config.yaml
n_layer: 8
vocab_size: 16384
init_std_o: 0.0107
init_std_down: 0.00477
final_lr_fraction: 0.02
doc_mask: true
Each number is 128 + 32 x the weight over its row's rms, rounded and kept within 0 to 255. Layers, rows and columns count from 0. The size above them is the row's rms in percent of the matrix's.

# layer 4 attention query, 128x160, rms 0.151, rows 0-13,64-76, columns 80-159
size [125  79  81  67  81 137  83  61  73  81  86 113  73 100 160 101 114 104  93 132  95  85  82  81  81 145  90]
[[159 186 144 141 147 143 100 181 153 111 142 101 224 110  85 119 122 136 110 125 127  78 164 154  58 102 106 139 141 124  66 102 136 166 122 145 138 159 146 144  51 133 129 154  97 158 122 129 144 146 151  98 119  99 155 139  77 133 132  86 108 185 104 158 182 144 182 118 107 164  88 140 130  86  80 153  86 162 159  69]
 [139 152  77  77 139 141 138 191 150 166 139  83 181  55 181 125 144 162 118 144  82 110 147 140 125 108 144 145 124 166 177  82 165  97  98 144 149 172 176 122 120  83 159 110 107 122 127 111 112 144 112  98 111 136  35 159 121  84 127 197 180 153 104 137 159 151 104 102 118 141  88 158 143  74 106 125  68 125 121 103]
 [160  97 145  99 133 151 159 121 179 143 138 101 112 133 109 131 170 143  81 112 153 145 173 145 103 111 122 115 113 181 133 145 177 127 141 154  86  73 116 208 117 100 156 143 174 150 100 112 177 141 156 156 137 170 111  74 115 149  69 161  93 147 172  71 169 131 149 158 108 145 116 128 169 145  84 145 132 113 129 142]
 [105 152  99 141  93 112 183 111 157 159  94  99 169 138  83 108 124 118 143 201 113  90 133 150  89 133 143 170 181  61  91 143  92 129 109 115 132 141 156 105 117 164 151  76 114 124 161 142 137 152 133 130  93 105 139 150 126  80 124 102 179 136 114 121  74 147 196 118 138 144 119 123 128 106  80 136  72 134 117 113]
 [132 106 140 138 125 100  72  56 152 183 140 194 175 126 143 102 155  97 125  88 162  80 143 151 180 129 137 154 139  96 120  94 172 103 179 104 121 213 154  84 106 125  76 115 149 132 148 183 105  97 122  29 112 149 105 176 117 107 163 112 149 168 136 139 154 123 135 122 109  96 167 107 119 160 140 152 151  81 134  48]
 [164 176  75  56  93 151 151  84 168 145 155 117 157  60 199 155 142  93 210 170  75 105 132 180 133  98 144 189 113 153 122  78 130  72 179 146 160 156 124 166  80 127 108 144  55 123 116  91 158 124 116 124 118  89 153 168 149 156 126 186 165 131 144  98 106 155 170 122  64 109 153 148 117  74 144 127 117  68  94 119]
 [124 108  93 205 112 112  77 138 113  59 108 131 148 129  84  47 122 119 181 122 166 121  92 127 131 101 140 174 124  77  76 152 132 133 144  87 162 153 139 158  99 148  70  97 128 198  80 146 136 111  73  34  64 119 110 118 125  41 174 118 109 160 140 149 144 124 145 136 100 109 119  82  87 115  94 124 135 107 103 131]
 [126 103 122 154  57 133  89 140 104 112 156 138  73 149  68  83 115 110  95  75 121 183  89 111 119  87 133 148 115 128 119 129 141 157 134 151 134 157 111 131  93 141 140 142 113 102  69  87 103 157  93 127  92 139 106 103 155 149 111 191  65 175 108 163 155 154 157 126 137 106  86 113 126 130 157 149 180 167 167 145]
 [123 145 160 139 135  92 113 125 125 182 125 177 167 104 119 123 159 104 155 116 179 144 142 144 103 185 161 113 170  69 107 138 115 136 106  52 147 154 139 110 122 142 122 164 105 165 155 201  62  86 146 105  69 186 112 117  82  99 203  77 155 158  95 138 107 122  98 170 185 102 126 164 119 133 167 136 134  89 154  80]
 [ 97  90  77  94 106 163 157 100 155 148 112  74 203 142 120 176  76 114 141 103 115 131 112 108 149 174  84 155 158 141 154 121 105  85 161 166  73 106 151 146 151 107 154 140  80 128 119 131 142 152 111 170 183 104 102 140 126 118  51 157 111 104 121 150  82  79 113 153 175 159 148 144 151 153 112  86 112 148 102 161]
 [147 135  60  97 143 132 148 109 126 164 219 147  98 140 106  71 129 143 136 148 112  70  80 111 142 139  96 131 134 109 150 100  83  69  94 139 148 140 200  87 120 109 161 148 119 138 170 180 178 124 106 143 201 147 139 138 100 112  82  85 186 109 161 108 143 148 202  85 154 152 143 129 121 211 106  41 113 165 120 159]
 [ 92 152 185 103 217 104 168  70 193 125 125  88  82 171 106 144 173 170 132 116 140  73 153  91 136  64 169 128 163 108 118 126  83 140 127 121 124  91 133 133 129 149  73 148 126 148 128 119 123 112 101 175 123 160 106 101 156 135 152 156 116 104 128 108 118 158 104 149 152 122 114 147 171 184 149  85 153 134 141 236]
 [133  72 119 164 132 102  98 151  76 104 156 138 127 144 136 123 115 180 155 112  63 109 158 151 104 156 176 162 196  70 103 115 104 153 125 118 106 153  74 176  71 118  98 124 150 149  91  75  71  97 111 145 113 185 153 165 179 168 129 145 151 158 139 144 103 106 146  76 107 123 141  58 121  76 120 150 107  85 156  90]
 [176 163 115 157 111 175 130 126 102  89 129 151  99 152 178 159  90  54  74 141 102 163 106 132 104  50  71 103 142 123  76 114 138 138 116 154 126 148 185 118 211  66 151 125 137 125 108 117 163 103 171  63 170 133 102  92  71 112 118 142 109 114 138  86 147 101 146 159 120 139 101  76  89 102 107 157 109 137 114  69]
 [166 146 113  83 155 199  87 131 134 124  73 154 176 134 155  84 142 179 157 152 141  92 147 148 134 151 145  88  85 161 127 113 182 113 100  87 152 149  95 114 136 108  82 165 100 123  97 129 151 166 104  95  84 142 122 144 107 179  76 118 176  85 110 159 162 155 102 104 105 161 132 129 116  78 193 123  82 167 113 130]
 [130 118  75 116 108  64 191  59 137 138 123  83 112  86 113  95  65  86 115 150  61 124 144 122 111 119 120  75 115  84  81 122 171  92 119  89 101  95 110 136 117 112 120 125 145 112  86  46 116 125 108  91 178 139 105 189 150 146 178 105 109 144 177  62 110 104 204 170 122  61 134 134 164 124 102 124 117 104  46  75]
 [153 121 135 108 132 132 168 158 112  75 118 100 102  75 153 155 126 124 139 141 120 171 122  62  82  95 151 123  77  88 124 143 128 141 107 137 111  96 145 147 136 155 137 150 158 112 122 137  94 119 140 127 123 111 116 110 118 105 147 114 104 180 141  84 141  66 114  87 107 170 121 124 103 178  52 133 166  73 162 177]
 [144 107 161  87 151 158 185 146 167 143 102  70 118 197 146 103  75  91 135 126 153 112  99 116  73  94 128 181 103 102 113 160 106  94 136 156  89 122  66 196  63 124  73 111 112 122 110 135 131 162 150 154 113 142  68 125 110 132 143 127 102  92 157 154 134  86 102  91 138 110 101 134  96  92  53 135 109 101 103 156]
 [127 150 158  88 155 162 121 106 112 143  76 154 163 114 134 138 163 126 103 131 152  87 104 191 150 165 150  87 127 145 156 111  73 105  79  97 114 153 129  95 112 163 107 145  94 194 156 160 100  83 164  98 108 164 153 182 167 138 122  34 213 137 117 100 149 133 168  82 123 169 132 121 115 120 117 129 119 133 135 131]
 [ 87 104  66  80 184  88 130 115 144 150  95  87  90 152 109 184 106 168 142  67 139 156 116 114 177 148 158 122 121  92 104 117 101 107 100 180 138 123 118 133 147  94 109 134 147 109  97  57  75 121 135  91 180 134  80 152 141  83 158  52 133 130 140  57  67 123 156 140 114  78  84 143 106 179 136  95 168 113 108 149]
 [118 120  81 160 130  67  61 116 141  93 129 133 171 143  83  98 172 122 135 138 149 115 127 105 146  75 121 156 104  95 124 128 143 164  98 141 128 136 162 100 117 100  70 120 144 175  48 146  50 148 107 113 131 112  97 102  91  65 188 108 114 160 121  82 154 107 185 121 122 135 126 109 124 111 123  74  57 148 145 100]
 [ 76 129 121 154  71 108  71 113 115 125 186 170 131  94  58 109 171 171 135 151 108 150 110  98 158 138 129  93 112 123 116  99  93 138 151 117  98 135 108 141  90 135 119 119 160 162  93 149  21  94 116 155 133 156 151 132 178  94 167 116 148 171 163  99  92 123 136 158  73 138 130  99  95 116 155 113 107 116 137  94]
 [103 183 151 158 121  89 192 120  89 140 144 152 142  92 161 138 147 168  30  87 147 196 160 178 148  95 148 137 164 141 166 127  70 164  92  56 156  93 109 117 133 130 162 108 149 120 122  99 100 118 129 115  93  70 117 152 150 139 176  92 201 116  81 142 127 177 106 145 139  73 109  97 154 157 201 130 202 150 147 144]
 [216  83 186 114 165 165 137 127 148 139 152 147 137 126 149 139 138  96  86 147 138  82 125  69  98  99 113 123  95 125 126 145 175 110 130 119 176  82 148  44 140  75 145 153 153 176 144  98 143 140  89 179 173 121  67 119  83 121 134 145 104 132  74 155 120 105 125 185 135 202  50 156 187 138  97 100  93 124 153 115]
 [109 125 107 102  84  82 116 105 175 134 118 163 141 128 113  86 127 189 102 135 113 207 185 164 150 116 170 142  72 135 150 139 124 115 131 115 164 125 117 138 122 118 151 163 104 136 140 137 106 117 130 130  88 157  89 176 141 157  95 160 147 146 133 123  67 207 163 127 102  48 197 132 163 150 213 102 104 139 118 133]
 [ 85  74 127 137 137 145 114  93 136 129 151 174 128 133 140 145  78 129 139 154 144 182 162 101 129 105 102  75 114 127 191 170  85  85  99 171  96 119 121  76 164 147 145 149 121 119 212  76 172 108 154  94 116 127 120 109 112 154  94 150  98 182 129  91 108 196 146 171 144 110 152 148 156 120 144  68 130 159 131 136]
 [138 138 130 139 157  60 102  88 161 134 122 133 142  87 146  61 105 132 168 142 124 139 168 180 136 160 158 165 189 128 160 118 128 121 184 142 109 173  60 203  73 130 129  87  96 132 160  80 133 129 158  88  92 105 133 120 158 143 114 122 152 155 156 110  84 123 170 114  78  91 135  80 150 137 139 190 130 105 127  65]]
# layer 4 attention key, 64x160, rms 0.126, rows 0-12, columns 80-159
size [100  82  89  65  74 112  75  74  72  83  83 117  80]
[[ 83 150 121 145 109 135 101 148 155  90 173 136 133 105 164 172 105  96 187 133 143 190 175  92 163 141 137 128 131 157 176 126 132 130 154 150 106 112 140 121 107 191 117 106 147 126 136 142 199 111 134 115 217 142 153 110  90 139 165 178 168 121 121  91  94 128 123 111  98 129 174  99 127 145 158  95 105  60 127 213]
 [149 130 121 136 116 149 115 107  35 142 158 182 157  98  48 142 139 138  81  95 125  77 113 119  85 113 135  70  95 131 131 127  95 141 120 153 111 128 108  97 105 139 101 162 177 113 128 121  93 120 111 124 112 126  88 133  97 136  85 127 213 121 114 152 140 121 133  75 111 185  84 130 107 117 140 191 129 160 171  97]
 [101 110 151 181 144 133  91 101 176 136 157 193 132 150 117 124 118  60  90  95 146  82 162 138 116 151  76 133 179  95  86 107 145  77  87  97 118 101 116  61 133 109 145 121 120 159 127  73 130 110 133  72 129  85 100 136 107 146 173 191  86 128  88 188 124 179 149 146 132 137 101 182 123 116 165 149 102 123 134 111]
 [122  60 130 159 113 171  90 140 138 162 143 190  99 109 109 122 133 118 128  81 130  86 147 141 101 155 115 128 128 151 115 141 112  71  79 152 133  76  91 163  56  90 189 151 154 109  96  70  99 128 150  49  96  94  55 165 123 170 105 125 133 124 130 119 120 133 159 106 122 169  84 143 101 120 157 162 154 112 168 139]
 [125 207  97  98 103 110 161 116 158 128 140  97 104  64 109 101 119 144 126  63 106 154 135 106  86  85  88 124 135 102 148 156 111 176 126 143 133 110 115 165 109 170  82 131  89 130 156 162 151 143  88 154 124 167 167  75 117  91 131 137 152 104 129  97 137  95 175 134 113 135 164 177 131 124 202  81 105 148 134 153]
 [180  57 125 136 105  70 101 157  78 150 128 135  82 108 133 160  96 152 141  75 114 160 107 168 107  83 119  94 168  67 130 152  88 168 160 122 155 153 140  85 155 104 104 122 159 114 160 155 145 103 117 112 129 103 185 125 136 122 133 148 212 159 160 158  69  91 109 168 105 152  97 105 123  90  91 183 103  91 155 184]
 [ 96 147 152 195 129 154 170 135  77 193 121  53 122 113 124 123 156 168  80 114  87 121 134 110 150  82 198 134 106 133 137 156 114 122  75 160 100 124 126 132 140 155 100 142 118 114 189 185 158 105 134 198 139 144 128 113  95 101 147 112 169 161 154 132 135 155 107 135  69  99 159 112 148 102  80 174  86 168 142 145]
 [146 162  70  96 137  59 185 139 130 120 156  78 110 143 192 154 145 164  96 145 154 131 110 129 136  87 141  98  89 141 171 144 127 133 135  77 193 152  80 118 180 171  80 119 111 161 144 117 158 119 113 181 119 145 186 126 121 116 142 115 167 132 152  70  96  81 110 104 177  94 158 159 122 139 173 106  97 164 128  78]
 [124  59 150 217 127 109 110 156 133  86 111  99 128 217 112 141 177 133 123  72  79 103 145  99 166 155 188 124 110 120  97 125 131 129 142 167  89 121  99 118 161 125 140 100 142 154 138 110  97 142 171  98 168  72 115 125 130  81  95 191  43 136 163 132 124 101 140 140 177 117 127  82  67  97 117  82 143 110 149  89]
 [ 91 137 116 167 158 140 126 134 152 117  85 114 115  98  79 128 115 157 172 121  75  71 155 140  98 203 140 162 139 167 125 132 120 101 172 150  86 126 157 129  76 123 133 104 127 117  47 133  95 106  97  91 130 100 139 124  95  97 138 140  29 107 135 133 191 173 122 207 147 101 123  65 115  91  96  98 139 121 121 171]
 [154 141 130 105 119 162 184 141 122  94  98 116 142 125 137 188 126 175 161  92 132 104 131 185 107 122 123 156 135 161  97 178 187 143 136 113 136 146 124 103 106 154 157  89 159 131 179 217  80  98 159 146 105 203 182 127 171 146 187 128 184 145 190 165 139 128 144 136 133 158 162 112 125 134 156  88 135 114 119 105]
 [172 157 180 154 173 146 104 125 136 150 122 111 152 105  92 145 159 125 106 169 107 132 103 145 115 144 139 139 137 110 115 172 161 117  87 124 121 121 147 154 136 124 113 136  91 159  94  76 144 147 166 173  85  72 168  32 127 153 143 171  53  95  76 142 128 169 150 161 113 175 148 113 105 154 118 150 114 130 102 151]
 [130 131 153 109  98 179 105 116  95  95 135 131 166 163  98 154 137 109 108 131 183  95 163 134 172  82  82 101  77 124 129 142 132 129 133 171 181 150 162 139 158 146  53 165 178 162  97 120  96 136 109 157 118 179 134 120 117 134 193 157 206 118 144 112 160  74  82 128 144 124 173 136  99 133 170  68  63  74 103  96]]